Each number is 500 + 40 x the weight over its row's rms, rounded and kept within 0 to 999. Layers, rows and columns count from 0. Numbers have three digits each. The size before them is the row's rms in percent of the matrix's.

# layer 9 attention output (transposed), 448x448, rms 0.163, rows 269-326, columns 392-447
097:551551484484452538524483470450510601455465527453511467471524484531509515518552506487482467530510489476404558440501513454546507502503500460449570592484458501416506507530
092:517498521490563464473506546368535474486504519529518488523518557524492459419548540545561459478460510463536490475487443515476512509525523502512531431570482543469553556470
090:473516485443415536490505519470500449437495499573492501459503511470501523456476496492542433441528486506479488489516494457430490452507544543446407397408574557556465519603
089:524481484445412595474461467477566485439528485518476449519513472570490517529520563467451493534512521472557487473490499443495495529551552471427523569555499532499535472547
093:511513469525530546492541560467472516521483529548514419566462470565528487509448428486482492392453555503557499465627507512492547462493530498502427461457478514492499517551
094:487482543532468587487507482482471469538436603446559463533453452481393522516501493546504516502593506445435558516511526546542490547499572510538573511436481491513485501527
102:454575601399431508433497468544490447556466439511521511514530535519496569547438521557465406458552488463476492467468513561490543437489538470460570558521493397490595511518
094:510489423512433485529519518441491476502473437521566512491432452496496506584515413491485462551519571502448528571485497489510467444452499538515539483449533501578504470510
097:511441523510488443496512503474518481520474539449535591485488538477451461503524473449531468544434494575515561527467505522555460533474557500462482502479475538496542532553
090:490645465530508523522473435510486549495586499515518531482487525495524446587429491479493456450510498461523539490589519467432478417490443491486467465533524519456502469461
088:558516445526471502477577480499452529460509512561501525538474423542456525566483550510550476400466515517562452529452452441454510514506423441554460479512469507556543516535
088:525480543423510464544458489499522450470477448518526406536536449472503561511536541502511504494514531431442445531570543569534478557451520508528469532546441527516473548589
095:477473442504470505487522484451492448468477540521495448456511497515471560447511529450493503487498502434467611504467519479443442514510423451509510433500482417532562524484
091:512494475523507515470499480535484505545474484471495501480457529521434475523459449546484535483506456509515466540536555497473502559546496511495520457519533473482503427481
092:478470446470511549474578480497491495522510552505544451548478539478486502437494490523502475481496511444530504567485553515572531569558523550450503471549579522588408567497
094:473457565484501510502447520486483450495523507478511425502477444511490534479475460462525559485500494535456491514478459550461457576523492496475499470492461525491481489509
097:564467578607393516532435453505525462452498454546535537416500502484574580490474526456515388531467497524505564514544497579509531460518469454483612468523489478524514484493
091:512480489489537504501520521510453513483509448435525476516509537486507505482547446435528471462482514497493562496522460519463566442482518462551473463470505454621460462485
093:474449529420462479434514494558467513486455473487552493466566424456515451535532490472498557486519472504543522500530465550501540481476483443485485592419541443458467512490
091:492552529518464503477533480507580473526482487458463490503521473583494572484542467479550428553480516475526549493409504517532473528642476497502510495479500490558490496562
102:551459392510544562582503535568515505461522525484418481469592577516448453457505465542476529499451513465546495479522520488496470495478502512511446511524547573520500497461
096:473564492463466511555545527539562526473589497575484515442458543475576539439489491502528460457446514489523506469499459577473551522490517547433483484562555453537516547506
092:483516444507492522464491511462536494480561523507512523474452604531452488481485481536454592460434469520476479493471453493494470479535523509526572527458480380542491451500
097:506438447454568438430535486505458474517504434514516523473468554459555520400413585524487535513495572475474542490512483492388488495490553513503450538442510622487510510468
096:492460553446488485480512570471545494538530462502505474523395461545508477479513465553470515486440451406522501513484552409519480556431574526501409601479508514475482523547
092:504492506541549506534382508502554463517526506456506508491523559518515476481497533502501521482540464515445565578450519528523477523522531511486420491518461464571507459462
092:531478490528534480526571495547474510497477497517412509505489462514493557526511390541525487516551416437446500467509487499430485569470483503503518499498584487501529564550
091:449440573516530487527463471516512548455524554451425459423450505455583524442521490505545466497547456418448557536473502493454530463441500492471481467510488527477506396484
098:528528499564514423490544526504489440444506505492540504422461506513482514393452474462479506480434492563572430477468518528587460551476459474480518466519446519458449531434
095:531493452461500538457545515477525575492482483541485526562564447495510522481503505423502521496473478511489526536478470508528526524510557504402520518583459536500464509502
101:504482542520500496509470468556505500407541530612560413560487582557531595497558468471538513473538474414503456521506493461543523486559447482480573501486448478471493591494
092:454554446482461513485480577474509464560488478494446476461491528519533445530442467479491458530493503513523474539475496490549514545525486572501507600494531539534458470447
097:454398461524541489417589476522529452475561457444449526497460488442556511491502508495476497453489482481433463505453493460512493550465484448528509487524434589539462490499
093:496527506535426435502542494495445471486510540552470534538442548534557445496579562496504494504450498516572450438491511576552448510559533457484448548436529562519464540459
090:433494476463537511457545561450468507491503456522484495429561481507501528493438476466445429480527537493453516514480466529451575458524492464467521500439516425513516507491
094:460444418488468564443519468492498483457455539480482494462459421525451512520497492523601511516469494471486548527470444484428465521554493485501567540510471483554392465517
092:527564478582494515474545440535436485519488362486469489452542472549510509469532467464501437512497498471539530499522564448549493417525491449456481513443460534501530449466
094:480484487505461563473505490456482440453527563508482455474542496497492451435470492452519535442455533423523460570498482503500441478514511460517578477562486497576439480553
089:510525489449450475483570537507516527585502536529462478549571431526535562538512532470568539492512489475478484521444505563472495436421577447494510494489532461456519575482
093:487462402483498551540477485476504490511502522477492498420440571449469460440563434456467499477508530505517503535473517536437518506582501530487484502513533516596474503544
093:480452523494461442504534537449499416513490582569437476504500484459504522456520493538492521501497524507547530506509492538473506496451500509456490506495462481513486424518
094:489594508434467544497416527549500468507489516472522495425495489516400535487532495528501513521545510481457459507518524478500487552470504441534531476484535536472514523553
094:485512474469516523474480482509455482487525446441451455558421418515449548551465466469538520455479476449473466523458442460515513498526498516483504447535507489647463554532
092:492458451506499422473533497433482473559469517465558525427495475554540513457435527511541468487499512456474523497578557504462387490512458486493510534444497508583473551452
092:486545510532473513515498554560555556428586452514483560457476537522545520579541489450488429484484493501558362504507486568527501568469498464549547515501504508493549587529
089:494461465438525492507488459489456488454533451528447548523472430457494504446544446505481505483484495502483527500507505505564559498536513445473541481529519542563430494501
096:469476423515478507533530469459464509506450465510526573494508432461524538552509504458449566422541549528497523519522490507489475443472527519504491486491534492480503477512
092:512508466532528512486506489473559533498442495525490453522524465508581455537507541490451486507452495518527470502548561459480480495477535472442480553395452522532461502490
090:573496521476470491538488517486504553483506575458506506460395540492588544528531505548448513498519556451504583499474469478600465447535434478525458543480562484490555535451
090:556587516441494439455513512481518508515480577465543500479431514475454484492544482442510534487500451477525508483503521463524508465421535472534523522480566493458491486497
091:565494526531543456517555527546505482535520484479526506446597458457562496509504540484493515496484547476478474499536512526421477435412527429555556518508407515507461580538
091:481481515465546457565482555510494459462460521522472493472456547530509538514472508512565493464504553508473495538467517451505486573462481556485434434549468548406576541504
091:500550483502531476489517480512534509531581521508489472480565538422520486484508521572519474449493506472486482549449431516567558475589504506461522547528536519527495572496
096:500425435497530508494443461522584564461477462561499382484501485538477468477557444496530447507462441521464474462550513449580486464506452514476490545495550586502481398500
092:454464505493520484478515455403527584570479496503444451489544460512503547443463515485502527474607515549417491514461547519541525522538461475493462454517549460508488499524
091:494530557463459467581500538479409434467578488552477500504495542480542510514457474462469454476482510514551500506442441534566539450521500495514531521499568600580506497532
098:486486502421466487541454545534560485542501496511510429494498541496476480487502411530419485414525542431523499492423533478584510520532542480477446580478540456486459411467
088:444515414470553433438444571479560519460495523529583489534567564536555486474495473486462472518516555544525438539593523540473458530570527513521512497527434481523524473529
# layer 9 attention value, 448x448, rms 0.204, rows 270-327, columns 392-447
096:502604471493548513556406494466448500418472528491540531525511458483509514542553443565474570571493509591444529521553507582481577481613491556587427481509468541493512502484
091:560446520424538424457542505544534474510522547506517461521500449491505514581560526469441471540516523500572543569572566493544578502474454572446533455490550442424534516492
091:492515538539563480510539443454512460570469530539600464484518460461507473528499514524604523504465560543514510462517502472439524446505443511504503572475516504477494457563
097:522452499527502573458540436581485485513514458484467523491574488479505481505518541515447528465504452550468480531512500463538503487507487495532515584593522443492508440480
098:498454527449462460518504409496487481541480499527420510446552447481530518509470595471492449556498471495531508555473523514424415432561505521485510536534502462467518491479
105:506527453543384497493497492422500531466536536485500451531477475455464498496535520458484563480468544431541513514504451442544435528452495434509455519463440578569434532516
095:526543492469505458504506492490543475498496489502470482429575471546427489491466496550486472535491495534504543498498522503538499467485531490470548509582531484507535536517
101:528444544462521544495499425554564510455447449539521479505536486482533573492482541609490500453449464491538496461465437484496541440511475481530508493546510496519486570522
093:524449498518483494492523517552494509569490440477518540520533553501466446411463448518418514438450557530511506448510478466490525578458529490493475528454534464494529531473
092:483506477526567529526490488518511488489464424517491526492531538550534472452446467509498564465575487571505544484512534484459518492571519516564509519464531468501562538530
095:537483491530532413471487504467443523522459503484504538554458580545499503532509475428445502460541460504545491427533526463471505436490558531505601559490538480495529449513
098:570496502469474503547509558511483540453452504458488475531444521498468510500512453487488502462505478526468453494498548549545618500533464613486447458432551535485530521483
093:487454532527418486466555427515569482530528546552528491493456560459439528464529464499488476600479506530422452473553517513447515436541531522522529515479507496547507479432
098:538521458534523491453518446469559522465425516515487488526480544532532468459507432477497507539480541538565481511497493500500556476486478530473566447489450478489541416461
093:507506503482465578529499458494449482585576502530483501524493558512523545488455442500441475609510443505502548418516520552496517460444499540521570499468596476423555527466
101:481528528445577524439517474506500469474461452445573533564450488582526490588607600503546532538541586501536489530402493520530422571543483485490466535478466564439504571402
101:498529487485514509420448504502523404453461497523513427459387480548535500546525530533508479518560525460519451501552531482548499513492531497480561517525524556423568447501
091:492486556494499508451484487481554523489550524506452465510461532474472497521513532561572473582416571483580477507513451491484468476490441555522524476475517484464491568419
095:507410460502539508555442512527539528478473485507585465512489519521440497540493519518563535450629598567515546452545459528550450535448575582482526463541492481606442549512
102:477569542541412532483441551471535602444511422467529504488495573481532465488445544517451527472476551480510395568534531459463502529486444495499499498490502468484459505513
100:503540468470488559495515461530512509475560485533573421483458468461493540490546576515484508530469418481494569548478457431558552426507602493570489513495509469389454487461
097:555511509498478477493571500544480468522536538490488459520457503437518552539511533480463431454538512534499553499529520504509541554480506477411414488501546550545528502474
099:469468502489470552524503462516481532478516520495513541480418519544406445494524497458461485453463478457492441500501529592541462519492453526459535425547514421462523442551
095:493470475530499530498540438546465460543477472494579444475487463504498430471510446453438506554547532474514445480480547531532496521577494475501506455471529401537486448469
092:576589521567547523440462497560498475503438501553456512611496523531465502495485471515525472510579488507505444486482510548449484512419510546528547514484489539503510520456
091:468424552499520513495476507473504489511544580580460464517528477482462539508455491518525503517457530573557525545549539480503538498547453551553500556395495519467465447462
093:544522463491524545529481469472497481540532453478550499558548563495549453510528508537493521541498579515481491464462553485584449516564488489476468510491512498453505492511
098:528516507469502561450533503505507465482465457519577487500537494460448604548472566447555503466516445525487562499500497518483549483539529502544538484495540461516532477559
107:531465600503457503452448500492461504538544574516510510437458449513505490494527459491548511546507449593508499472504505499560487507491480497525531486468485487493482476462
103:512517486520422504488416501508507467480455463474445582526558453519477479525494544481567490558472508562493524483452568489452512539424539483510459534548516449521490499484
096:507448527524480494461529455479478494531491564540467513448505542474481532488517585510545568486479476488524402493538474525457502438530493517539451484444488491563574475505
103:482556516452437529542516564418520547485453467556563438444623476560522544558538621435424517551519460522496567493550523521509487479451536598426491441493484497482534544480
096:593540526456498486452500541544536554511512427523499494438539423512473460463332522519566463473450565461582537461537513494479525514515487503522483478505498551449504460519
097:500473467542532473514510460583476494515500580471485457513476530526484535482592515483558563507505527620470553545541428399496521464454479535499537583506525467505506594476
091:523502517471506496537464515486516499565525493563502477506512466599419406482453511475507439521506503454580504483475486486541557518477497487535518549522549481443451555514
093:528480514423442456529518479546516470431510531562466508534468425484458477497536469528492462483486504545493450479524502497626449523416463494502481485470582492505471498502
093:580460530499524530511473488529507573513425453430574513536480556547538493616482532494517504531487493460468519516517522498502457451508469545468482434508539480495477524510
091:562509483498505463542498483514537501478546475521447544593457541464451476476549495515537487507441466506491478537543521466515483512542449566489539520415428551478532471453
098:515449553483486507487548504515464531475514497464475496496490504469522571529511527493499475539544478453435434516426529459471513501551534518473408484471520488467543503552
095:508469514458483507506509386491539521590514523399524489439532420479536500440512445472533359526448519472503484479457492489548549437485478511478561437447527541401520454460
100:516482547557489524479519478490453536504469442473486479465440488521590463477513523498498514496533527520681548481473527504551470554509501535469505483496506475462429471519
099:525453520528538492440504491523495508508522479526578597446483496498474434509477547510482509517479526521533597500494505533566512454487518474503500499517454430440515464556
099:534478482481491481575505426588478582493532522544440425533430504537426427502586533462498526504438509492466397522529510534435507514553497489477549550505534479475513554493
095:486501461531462489464510477428432554499471503462449464538502477481439478506452493540482475458514469552493557458439429493481510588488528473480487417532491447506515468534
092:462525484492544524502495430483491486499415493572536524480537474537514462465541480418481535501487550559455527513546513492522534533469511502528512482482534512509495425534
100:545487603482497452384516478633488516470510562506512551569487426477554531565585543509508500494493489526533510518526455484499534529502448493537548485514529569498535529527
094:460564519395491515529529523488487524495627489460495511461456439500413433457498445554587541427409485430551503535537521579512519524490462521481533413546508583466476471478
092:396452465518522527454511522454547536528486498537405463524574463513527489524512505450515503471539581481486514513525479517503544514503491515537503451496528511559486512568
096:464434455481548488459540577504457522539526520513535607521524541529503484456458516521504509454489387454490442525460498517465508520542526476486455509471501588540541445464
093:478443520536522489491443537499516508511550516464459474453450498558505478477476477517464558545555522513568534512464528454556486532497619578484477457504535530513430512525
095:519504499499538517453530505522451504482524509467538519479531494502494423553451486486521468480489483515478516565571551447515549482572520556518521432458517441523473478462
091:489455439488503479465462502458561524529473510477480485482547460504461516527455441429590486480498513566519480544440499519501497525488453517529547514403475375488448450500
097:449522535525463558465422534484473541536485604575468571488492575487513504518451517557498512491546404486535563508481453550484484469531445506444506532504452434494523483512
098:537559434515469505547408500553458430452503526537506473515439549490396538497543508491502487551542546446488523509469519475536454495539572467448511527500457532501548478492
097:486516514516456533461525480570508578476464479509506552518480509476548488523425506532581551521501527486524583458451541464456478508507525506472421437475443460521545520477
101:501469531561516484511457531510456475512516472487577560442508462477565573448491509459435510479541566571493478543536548528495531527518523508512461496525522486539467497447
093:502528506477558543501529482514518437435501463425371491498433504449514452486463507541497530510503412591593551461552520502501492430501505524531495508528524610505581550421
104:558508465508415461501552444462475501538492451486449431563547439465474480599528541489561484499598494471504477508520541473454485483456556489504565443459547526485465517530
# layer 9 attention query, 448x448, rms 0.185, rows 320-383, columns 392-447
076:451484463489523469529550510561493503469418528454529522551455484463505481469444454522464546529504547608544515512464498517525553539518486538452491544427500501534545512535
090:488530513409426512471601524486563435463477450440522486450429495490494417460468520506474470494482438505514513567535496519542485511517544509527522530454418539530452478535
084:410560421494512513486635504532448499536587483491527553457544510537516449490504502534566485538555464512529491473470515484491414503482458461520482480482477510519573504534
085:496486520453482549549501484460588513472510550534484529542483530519486503459551577427508494450409544496460553537555522507531514511528536456546533581499436450448499556488
084:619540503524554568419548516543507415564592482467513554469565459515448510518495501512503437531495440540599470512451505511546564519517585506563539463510506548494473549497
086:459483514473463496489528528562547496454482471488497443456475467483568492530528501501525480534591528437504568525561476541528455463488523481446439452478544492432483549485
089:473520526500512567496495540401436485494483507498493478528551481482490485455551425509583503500467471487511406467551496484524519515497516569576520433555482442497449526468
080:508560524517525559555505446405551520512586484512490511563537547564482544571505516521541562514522527527494448466527537498484510473499530515440575480502498475482458556434
081:520564447550496556494523453417455472459476613481435492436436530517493472525529519516453436404574473492553483469498557463446522530492578550456420461426495502433420400435
082:517498473488491507368462546473474530494486494562498527614503509529437451540470507515522581598542450350466458577476474485479459538506512492474469555509459566517519509519
083:505463514557538499418520551500516510481475486496553419436515476503572568536523521511432474406512478471439505402544459564512468457546425508507511559534496541493513446472
089:469548507494441570499504491495475506431537519412446535483520574471456486461530484485518469486486454482513503454544487519469492475586500448555484474502433535514483438489
077:464478478594479541478551504502492522470510436485512429540471505580518525461460557546543479558540418454539485590523513488620476560549533515497368502479405510519479452530
084:518527471502454428475509536506551510507430520507563553490495504456461430520572485488573515467469475568488481485488464541539509539493565501589423525504536537470511459504
080:516444493530517469572545529467540535526469425564526519505492420442507456521473451539456557519482542452617455516470544483468532473454439507499521460451554574403510581546
082:503491516538558517508514563481495507524495525489472564475524480555552484542525493509444551500500553426510462523430502498516466537499541545444504453446583503491504532444
083:544444476425424552420498522454522485576445541487456499555526517566534448521454461616512505528489527489480568456460439445514491523426485520452543439581486416506489431516
087:503403548553513468569517592493432557491522578509468445480516482480535516406456523477470476490524530454521448435531512490550525532545498467484409511493482539483474520468
084:479584550517527458554549519502503518459519517500508475459513508522536505421436534510483538537512572471538529489447490450505519497528472454464477510488473541543471538561
083:493465521537521520450509502544466470496476528424476531619549494462510414464435543463486505499431445533511615496532481452460512501499603534521431501392388529436548487526
080:424537524556563504547502411479574527450517491528491520487436460553484431516474540466582437470493545449493460538541472530595504505534469605501456486448509499537553505466
084:485470442538473548469399538425522531532486507543552508529447471468454506447521489456389503554505533469518479499517499504556528504506584527556516498482542377503465539476
087:481565515485474473472516592464569555519462471479506520552521432481516526455453499446529511527531478478497504493402540423448529550491519559470529461554457525517562538541
083:477518418535484545523496495516469523483494430479557565463512526447517515467507509485522539547545520494505494518459463474548532423497478492520566514526580520449491503520
085:546538501470522454526503598372489542462448482540535509387562448504519582496465527478563570577487497510428469505468443521493505446561439493508538414473422468473537571498
081:485520550391508463452517422543543506539515421576460463509487515510453470547490525495504539564517473531471493461480507491505445502467524488515529491547527440537548466553
087:507523485549500524554544474446525461502465460505393486509503511526502486497484495444517494480426471458472482430519439546467547528494479575421566487517497473552497476404
084:540485580565549567563463507530519480581482457499511535481417543581453419541555534483521612536533496500527493517522476504465464499521496518512435562472539543474470490475
083:518459553539575457440518503509486534497508485490494539490485510521504499449511514537529505495494527494471471446520517438525513469484459520541522508502498557553481560440
082:463512558505448503587537543528465532540522471492474527572509510571415478534532565446485466484471507463417448518531498585522524537447566532477576546493486513536496467497
080:495537507586453498533436455485410437447442502575485439526464465480519537555460507559571476539503515507463520466451534478513578502460503505530447479512559507458430512536
086:482469526491464502554544522571550577523524486472570485519491495430475474418495477539494473558459495513493478516515576480393574429510494519461496546505570470515473489542
081:427532431517523452483449458540564498447523558486476521494479454504517486460561507514512457512515447456451487464464464556533511467460439476468533505526467452478492470550
083:482596530482536496486579505471551483472492435542473559482469495471546475459514496538505500468501480455538479475550518500532535490508502474464409527516490489487527495495
087:521508491528478505468519457451502467471516524565542481498499537527480481508441516520580535559442500464496469442465551469457546575523536422535547508523533450523554492515
084:479454476493534474533515506502522525550551581431523582583496503498452502483516469472514408541396509467520533495500560476561548542475560496532549484473480533552452507491
082:407467464488497536539511566557517467496487480590498501498467454439519402509550506549457503462501506450502487538519494482480492510502492500512518540532485550510407590526
079:474507461456513479495519560479528526510501457430439559525570534584447532547503497544553554507481444478439491461451447510475416503483555526526526494571503540492494476412
083:566482533498515433405512517480441570518535429496463538458555523525502463524490520504514553494469507448493520421556409475427587457503479511419455438588492475459471479485
084:520480492492506498491449455501471528553533510501495432536538505510453491512470430471504499506486487480505552457485585530535532489446440484519481509534499543513534555569
083:552463432505485536504477478504477468526507485536502507456498537518500532492537539480483552459482484496556461528441461434499491531524471452496457518449405415496516549542
084:495481490426493451474565472437407425568533502433522465427397514487516504476465489457514430476499458483507516505523573512513520494496481475524515505500496452545508535491
084:562502524480504475466474506481529475463558481468515487546546516418464535455522522506420469502441536501546478462449493515569549518453496527501417523522547558540469512581
085:540502507549540485470416510529543513456537507477533481469519512515461460468517438513470468499536492495519459488541506530476489482471518506535504565485474526546533491505
085:513482471533541462512524439548488494472528543450482433493484529487484506467463464485483542544556520517462433519553530462438428461546522503463477488502540524537482500509
081:465537488464429557546434562494481518462548538528526501516574496453530476616546534551486506502531469463497493529481497535468556503484504509470552484424400449511515501515
088:466471506478582496521480485474504471496458539545490489467525571472490538480527484539533525504466487463407447518505469569526495572487442506456499478513536524573482519446
081:478525482435484571499504491506478463511490509496556505527513552450506551551557521499473520493515515456500493441495479492448495544480553520471466536512487472395462428522
085:557436479467543479529518548497525477540512545529446579498522483522459452556677483498450504503526521517529494484578489612480507492525531473535496530481491478568538466507
085:494493479473427526509515478484497491471532477557416429519534457549537519494512501507526521508499481443436443500522481441521569573526487511471491513539543493539467481485
081:510467512486473439525563572497453524477466585428492462530536495511515577413506377458549516467486526511483566525474499470580542475550480532490470542464528530481541565437
087:471514449529477477522477422545500497506480495521519489466553433469476487523517568564503522517506489494472519470592540454532445449482516587417482495515478504491594457491
081:551517452537511517493538521540501522494480464505485500542503492647496530493543481496461539532530492540435475504462536511488476490486458515481558524500498506513532490484
087:557497443479505451574504551470462449485522521528529492502494533486505484519598496459528498635451467439527508627515447508530487485590586534491505472519493541495426566476
085:532529514536530563589492462552520527426453468512549473521452574444478514543536495511528574456440540532556522531476548474521500399435486480524521459497469460577504476472
082:513538555532496564509480507502498504491496542516474400525491537519532538471469572497540487546458521530596463488475487431499485507470509538533539512459439525474472516448
084:496519495492546472455475523444446546538508467504528528485457507416541466471495463530501477528590519558497566446511484498493531566493501452583493508431508500491539589492
085:494435487463455554459587503479524502410481470551485497481492482503488426526488458462486516488491469435478516433418483511472471516425548632527467503496422496495465461494
088:536533611525494489555556494480516521451510461499584499452461541521512487580487410492489517510523565499507510562452453501454409548507524448539493517534486492513468447535
082:504526580468455585554502530519443477563434494565412450473525511536502481422568540522563482455518424452569495576480475473480520568462472557493554369444509489452503559522
086:476527494449494495472527476546557568508468536514543457564488556542445486410482503517443429512457513596535473458443447524539482478511493489539520493536518503567431537493
083:415534519424468474554499535521467557526398450548429486469503462566490576565463509558600509520479427505515524508552546567476413491562517506559554521578461485521589537585
088:565576440575473488493545505471505486434524567475521429490495475470540520492577464482506441474453423477474532414555460500447525513478467497520449505541526463463566539513
084:460510534508492435520460461544508542510480480481489499564440563527509548513472450556477510503483511530534457427587495499481473488538567514461517448483523533452535485531
# layer 9 attention key, 448x448, rms 0.176, rows 320-383, columns 392-447
081:516496509404510521495527529524492586466493483489459494434563501480534576531465535492502520488491462503485474479508494503544526376479483477500527454536471509507596502486
093:468416512546501587497463481545424508490539482486494523491540585489501412472448486546503531534502481464506490503521500470518541467488485496441466616522562483499486552491
087:497464524459531473462509502449501514518487496520535485539498498399468596494420457532510544474527497444517506509542455483434436492494546547433525521558537423533500405472
097:476526530501464508522495487570565542453446573592515524536540525505502493514508513529528527482509493485527482483436607541466473520475480504494498479506495510458508534511
088:582533544527455485483445444533543534466469518464537454493522530582543515513556481502533519482493517466450406507548525485527584459470492528508495419497533484436453472503
091:426507478573484552523495508499470474501545539488506509412436529481494491490595499527513579541484487471557542474480530494455481462462493514461494498482476500552485487477
092:528532509550525551546440544508557489486487542457477486558454525440463526488563482487507519463489580517461450494523403533505531481555464476534527523487467483497520505493
081:434508469510520504505511520527470489440533606453544559468470456466500448497462474578508511506394477484533501522407424434499532607442477538503538510554474507535520501451
093:510477574484426527479449526514532459489545552544471464511484482491488483473502499575486448497552478495575453619554501555447533485559513479609476453560530516485472455547
085:528529646539518516619509490482553452425576480495521497528418472470593579493503437543526449513480479490460489481522521446514493512455503523517507514435455481525479490490
090:508470428475489486498522549497412566564555535613556517497481479550465491470523502434465500525459538467571554531392435559502479429512504460513565520506520496498491504484
087:506504506492505471461558492495558459514504489527527493518468534431449550511498518484549469462591491523486492508450506414516499513518510523478571492527496556481549444543
086:512446486502512536484508433480524528479531548488533490523529514534481450466458547597543531481506533489492425511491542552539446490460547486462546414514563563555529549414
087:517542533497479577465468473456565560548453489489441596506505546504556534463488594503483509554495550549526572487519524489556475543533512506497543470444499542505517541452
083:506566428552477517477569426496480435541487529486553512575509475447484484454505448516523518469496423495463501519523434479470496456458510479525482513483442508492512496554
083:485464490427508506462475468530582590497452536570501489519390438489551621497510523461515450494525533517407502448510489484468525588510409522521446508439489477543591541476
090:510495520458579479563526542462550471506474555461491544452540467608493519457479479557524483459484489496544537458403522509473523461547514562474447462481502511483468469492
088:500507499480530522521498526506371513478487483545476508460469530506508520515451488488434486517549505508513485550466607508434519459538457525538524525464420529508508496529
087:453468521472468507485451466517463507502462455455541446435522511514480510448505454503555397566532511490497473576563473444499461482440527469413558517492431561400427531502
085:484470464538511475511474518479453485447422456486505501467488481566437523547486502435499519537506459396456496491534544488581509523476477483461541535517500466528458452474
086:519521505522456569490415459526559551472438530585463510475480480539507487575499482521511500575537468518542483539475477478486502575514476486472482467569419496513471447474
086:422505475535563506432493512604475557449476550491454483504418461469530487521503501476457489511514501515456494483551540556524475500500546497527522450600476439501540502553
088:516480585481565455532508448499484545466458509441454548453542548579536530527484485465501544493459565453488538519490487377436504550529459481413533477436487463451575589517
084:483509480435550523506494495444482528417501483505532425521475468619533511472486473475454501525570498576493493532567519513493419542547523513489470534584489441483515552480
087:531520599496501534490501548468467437476537444501528548496500497498416533506553430458508527451495437530492507398518477459480459534512596515520495517484487495550409445529
088:540487529551542516455552486427545484516467488479517515516476499516465439487534535410455540496480364455431478510513525478473492487542505602501449500471541436529533526571
087:458469453561451431561468505518514516567448559452512491501479470408577510516520520497563575468513543464546553536447449512508519476548435497509595509467475565449480503448
085:480440496487476485452553461457481555481490498555557457492487521543540439535465476545458497499521528578525501516460505560519479427473517485507493530518537532539457488557
089:473479510493477458520517530475485433561381484512550503556515462552440580456513570455490428528442517494461510498417479514507561539511538466402566505481464457491573484515
087:484464452541497537505480611507502519476493497512484509509422499449606489571465517464523521495508560480516499489419595433523457560503503513548495503494449535470490505526
083:489547488512534459397523508532549480450522478549441478472481452487526553499505475532456484455573551516550462499505517454451519528535450492487508517457492529447506505453
089:508489512452540478480536513437554520524538474597502467533540517456457492413589528493554532486477527465507505466503497476540431542487527488531484561502512446495567500440
081:520474470455457452478578559522524455492466461487461585469480548542444485497455499514474472550594553590553574484498410530513581500539476519475570505497543512507439526447
085:491500506458461514519448474533499472575514573485468500478544529534462454518479518482473409518562484540544587401505484507495566536525450445457563525417543517483456456524
089:498544507463472447521493534488473549505383426511488496591467517494506573548517514514596473514443511470446518537571507513523551496576472497437570547477526462485469470568
084:479438523504422527548540467534428528434497480455450422433517482500517494471455452508515495537511567558479501538466512574468445540500524487551469519479385489489493412491
078:512461534498480516460479472459525495493539385563552506532519526480466546487544500493502471536524512542483453480544515459442528518474555490515485527507501473480482454550
082:476497519494506530507527469493517589513453531525535462487441474515458547483498557423522458517524534516557567534501472515481480494491483469510578487476595465500526460528
089:433540469511480452523407499504596415478535544464472494505531537484506538503470477559425466478403529493582526507542505511518499495531488517575492531539519394518459491530
086:459532506526585571474522499541505486433600495471532452522508474459496459555478522553466526496498495478523404441470542474561514490388413502465609532452409558538489406498
089:544438476499516493494561483446512526485468521523510415500503476557413533452485418514518483454471533482495558492489506457558405513455489471494515487540547498499567554523
090:479584540599492510519498474533496511459556457437572454461486504521449540555508472554482524424498468453504381438440426458533442524508549478460470591652521553527507476536
084:545473475493488496521526571461495484409440470522531509474485505577451453577506524526541473498469516550536471519519585505460583462530512443522471528460436540539525502478
087:464446467493492496470536444543584506465471519530402528484485443485460472527517546496450557482514511472490480496541413499547544549485516454560521489482510457415489472572
091:453469472457548557545515490528495455468471501533505529449521518518508509493484516560568589524535515482559457522514486539516469486553441499556461481554530519475460457503
079:520497523561505506529495536570564439471449492523532523523545525540459522432508512447540449510458442492507554513532454574418494497450452493514524528494474511516494498524
092:447564478417435531506519500560521528540558516555478521539519510487469464480605513524537529512483495534577418498477464522512552509494506577549511512496543457499438492545
085:459479521547570456462448503493506473520500509541428542474505535454556518456524491502445422531415447459509449522542503532493520479514524487504550490454485538559492501532
088:553532488578541493498507567488485498518532494501519449453433455574564508496485559523487473472479505533503534469620521449504534535543567511567466501468499559443470475512
090:533532452507557523525475589503404454523490459519558513540445528495541495460563531599487502473472482439538475462530477514489551507523429464483517499540517483500491453542
084:488494510401486549476512515447524613547527560501542487540432511524516505496461558599426481515536533431537472532524477474429476443513507503485557508517480528443520454486
089:474487505548575451479534582455479551470484552504473542512425493543487495474520451536528612516492566503561493482459535490480556557509545484537548490550503510566499556487
084:484552505487501486550470496454511522523475474527504458450534497570482503491545530545503507479507491487487548509538485528528503459443485491515470491491472515535523548495
086:510554484470473470467542544535578577451529487526530526459532473577527486475529546438495467530435571485586516483533578514509477463547364420496500465400541458425544494526
086:498462509493434460501514518546439495478551481443463514528552471521512500518447484540411483501490587473508485460472550529511503536464568444490406437446586537508382528513
085:523507515482485521512467541517476536491465486506480523524451487528495419484508489525544518468472532518426544513455460500467548494532584456467517504519491481526511518507
092:505500501536479476455469460527624506524468476510499569466466460484492472523506503421483520544508437446401435527516556510525499498474537527546525469538476492444533452477
082:371530589510542536526468443516497470477529531524516531549452545534508454541526570514482538532538490467500495472463555554536468537545527438518499525553467542496518405500
090:523554482549521539527509543463494463479515533530494523536498514545444446492451577423491452462513461462518528504542530522537498489510535495520470512395551588507436501465
089:417579462440466501541458506451508481545521524400496484529483491542509560523451479518494551479557516542516505525525498422445513502538490504613540502558485491546462550518
087:544471529527518547515512573482545529550398546498429517543584475551502612420464606504451521468506550559501531470505568473521487476537547527497464470496541434454621522453
091:554502539477533483416465517550536527510531438632511477492486492567496563519531468480479450507521448463505504477517513475595544502478479507502540508398506478498476459548
091:502488491490416457492497568472509472522533468501457509470538552502499482439523541405404526529479594487570457502494481582536485438515515565482473538467412548550530447556
086:530466431499487477471510497504561539508514432534512542495516526452471515438497496517433516486505481491428509520485537481557526486525510462530504549483463505466523499423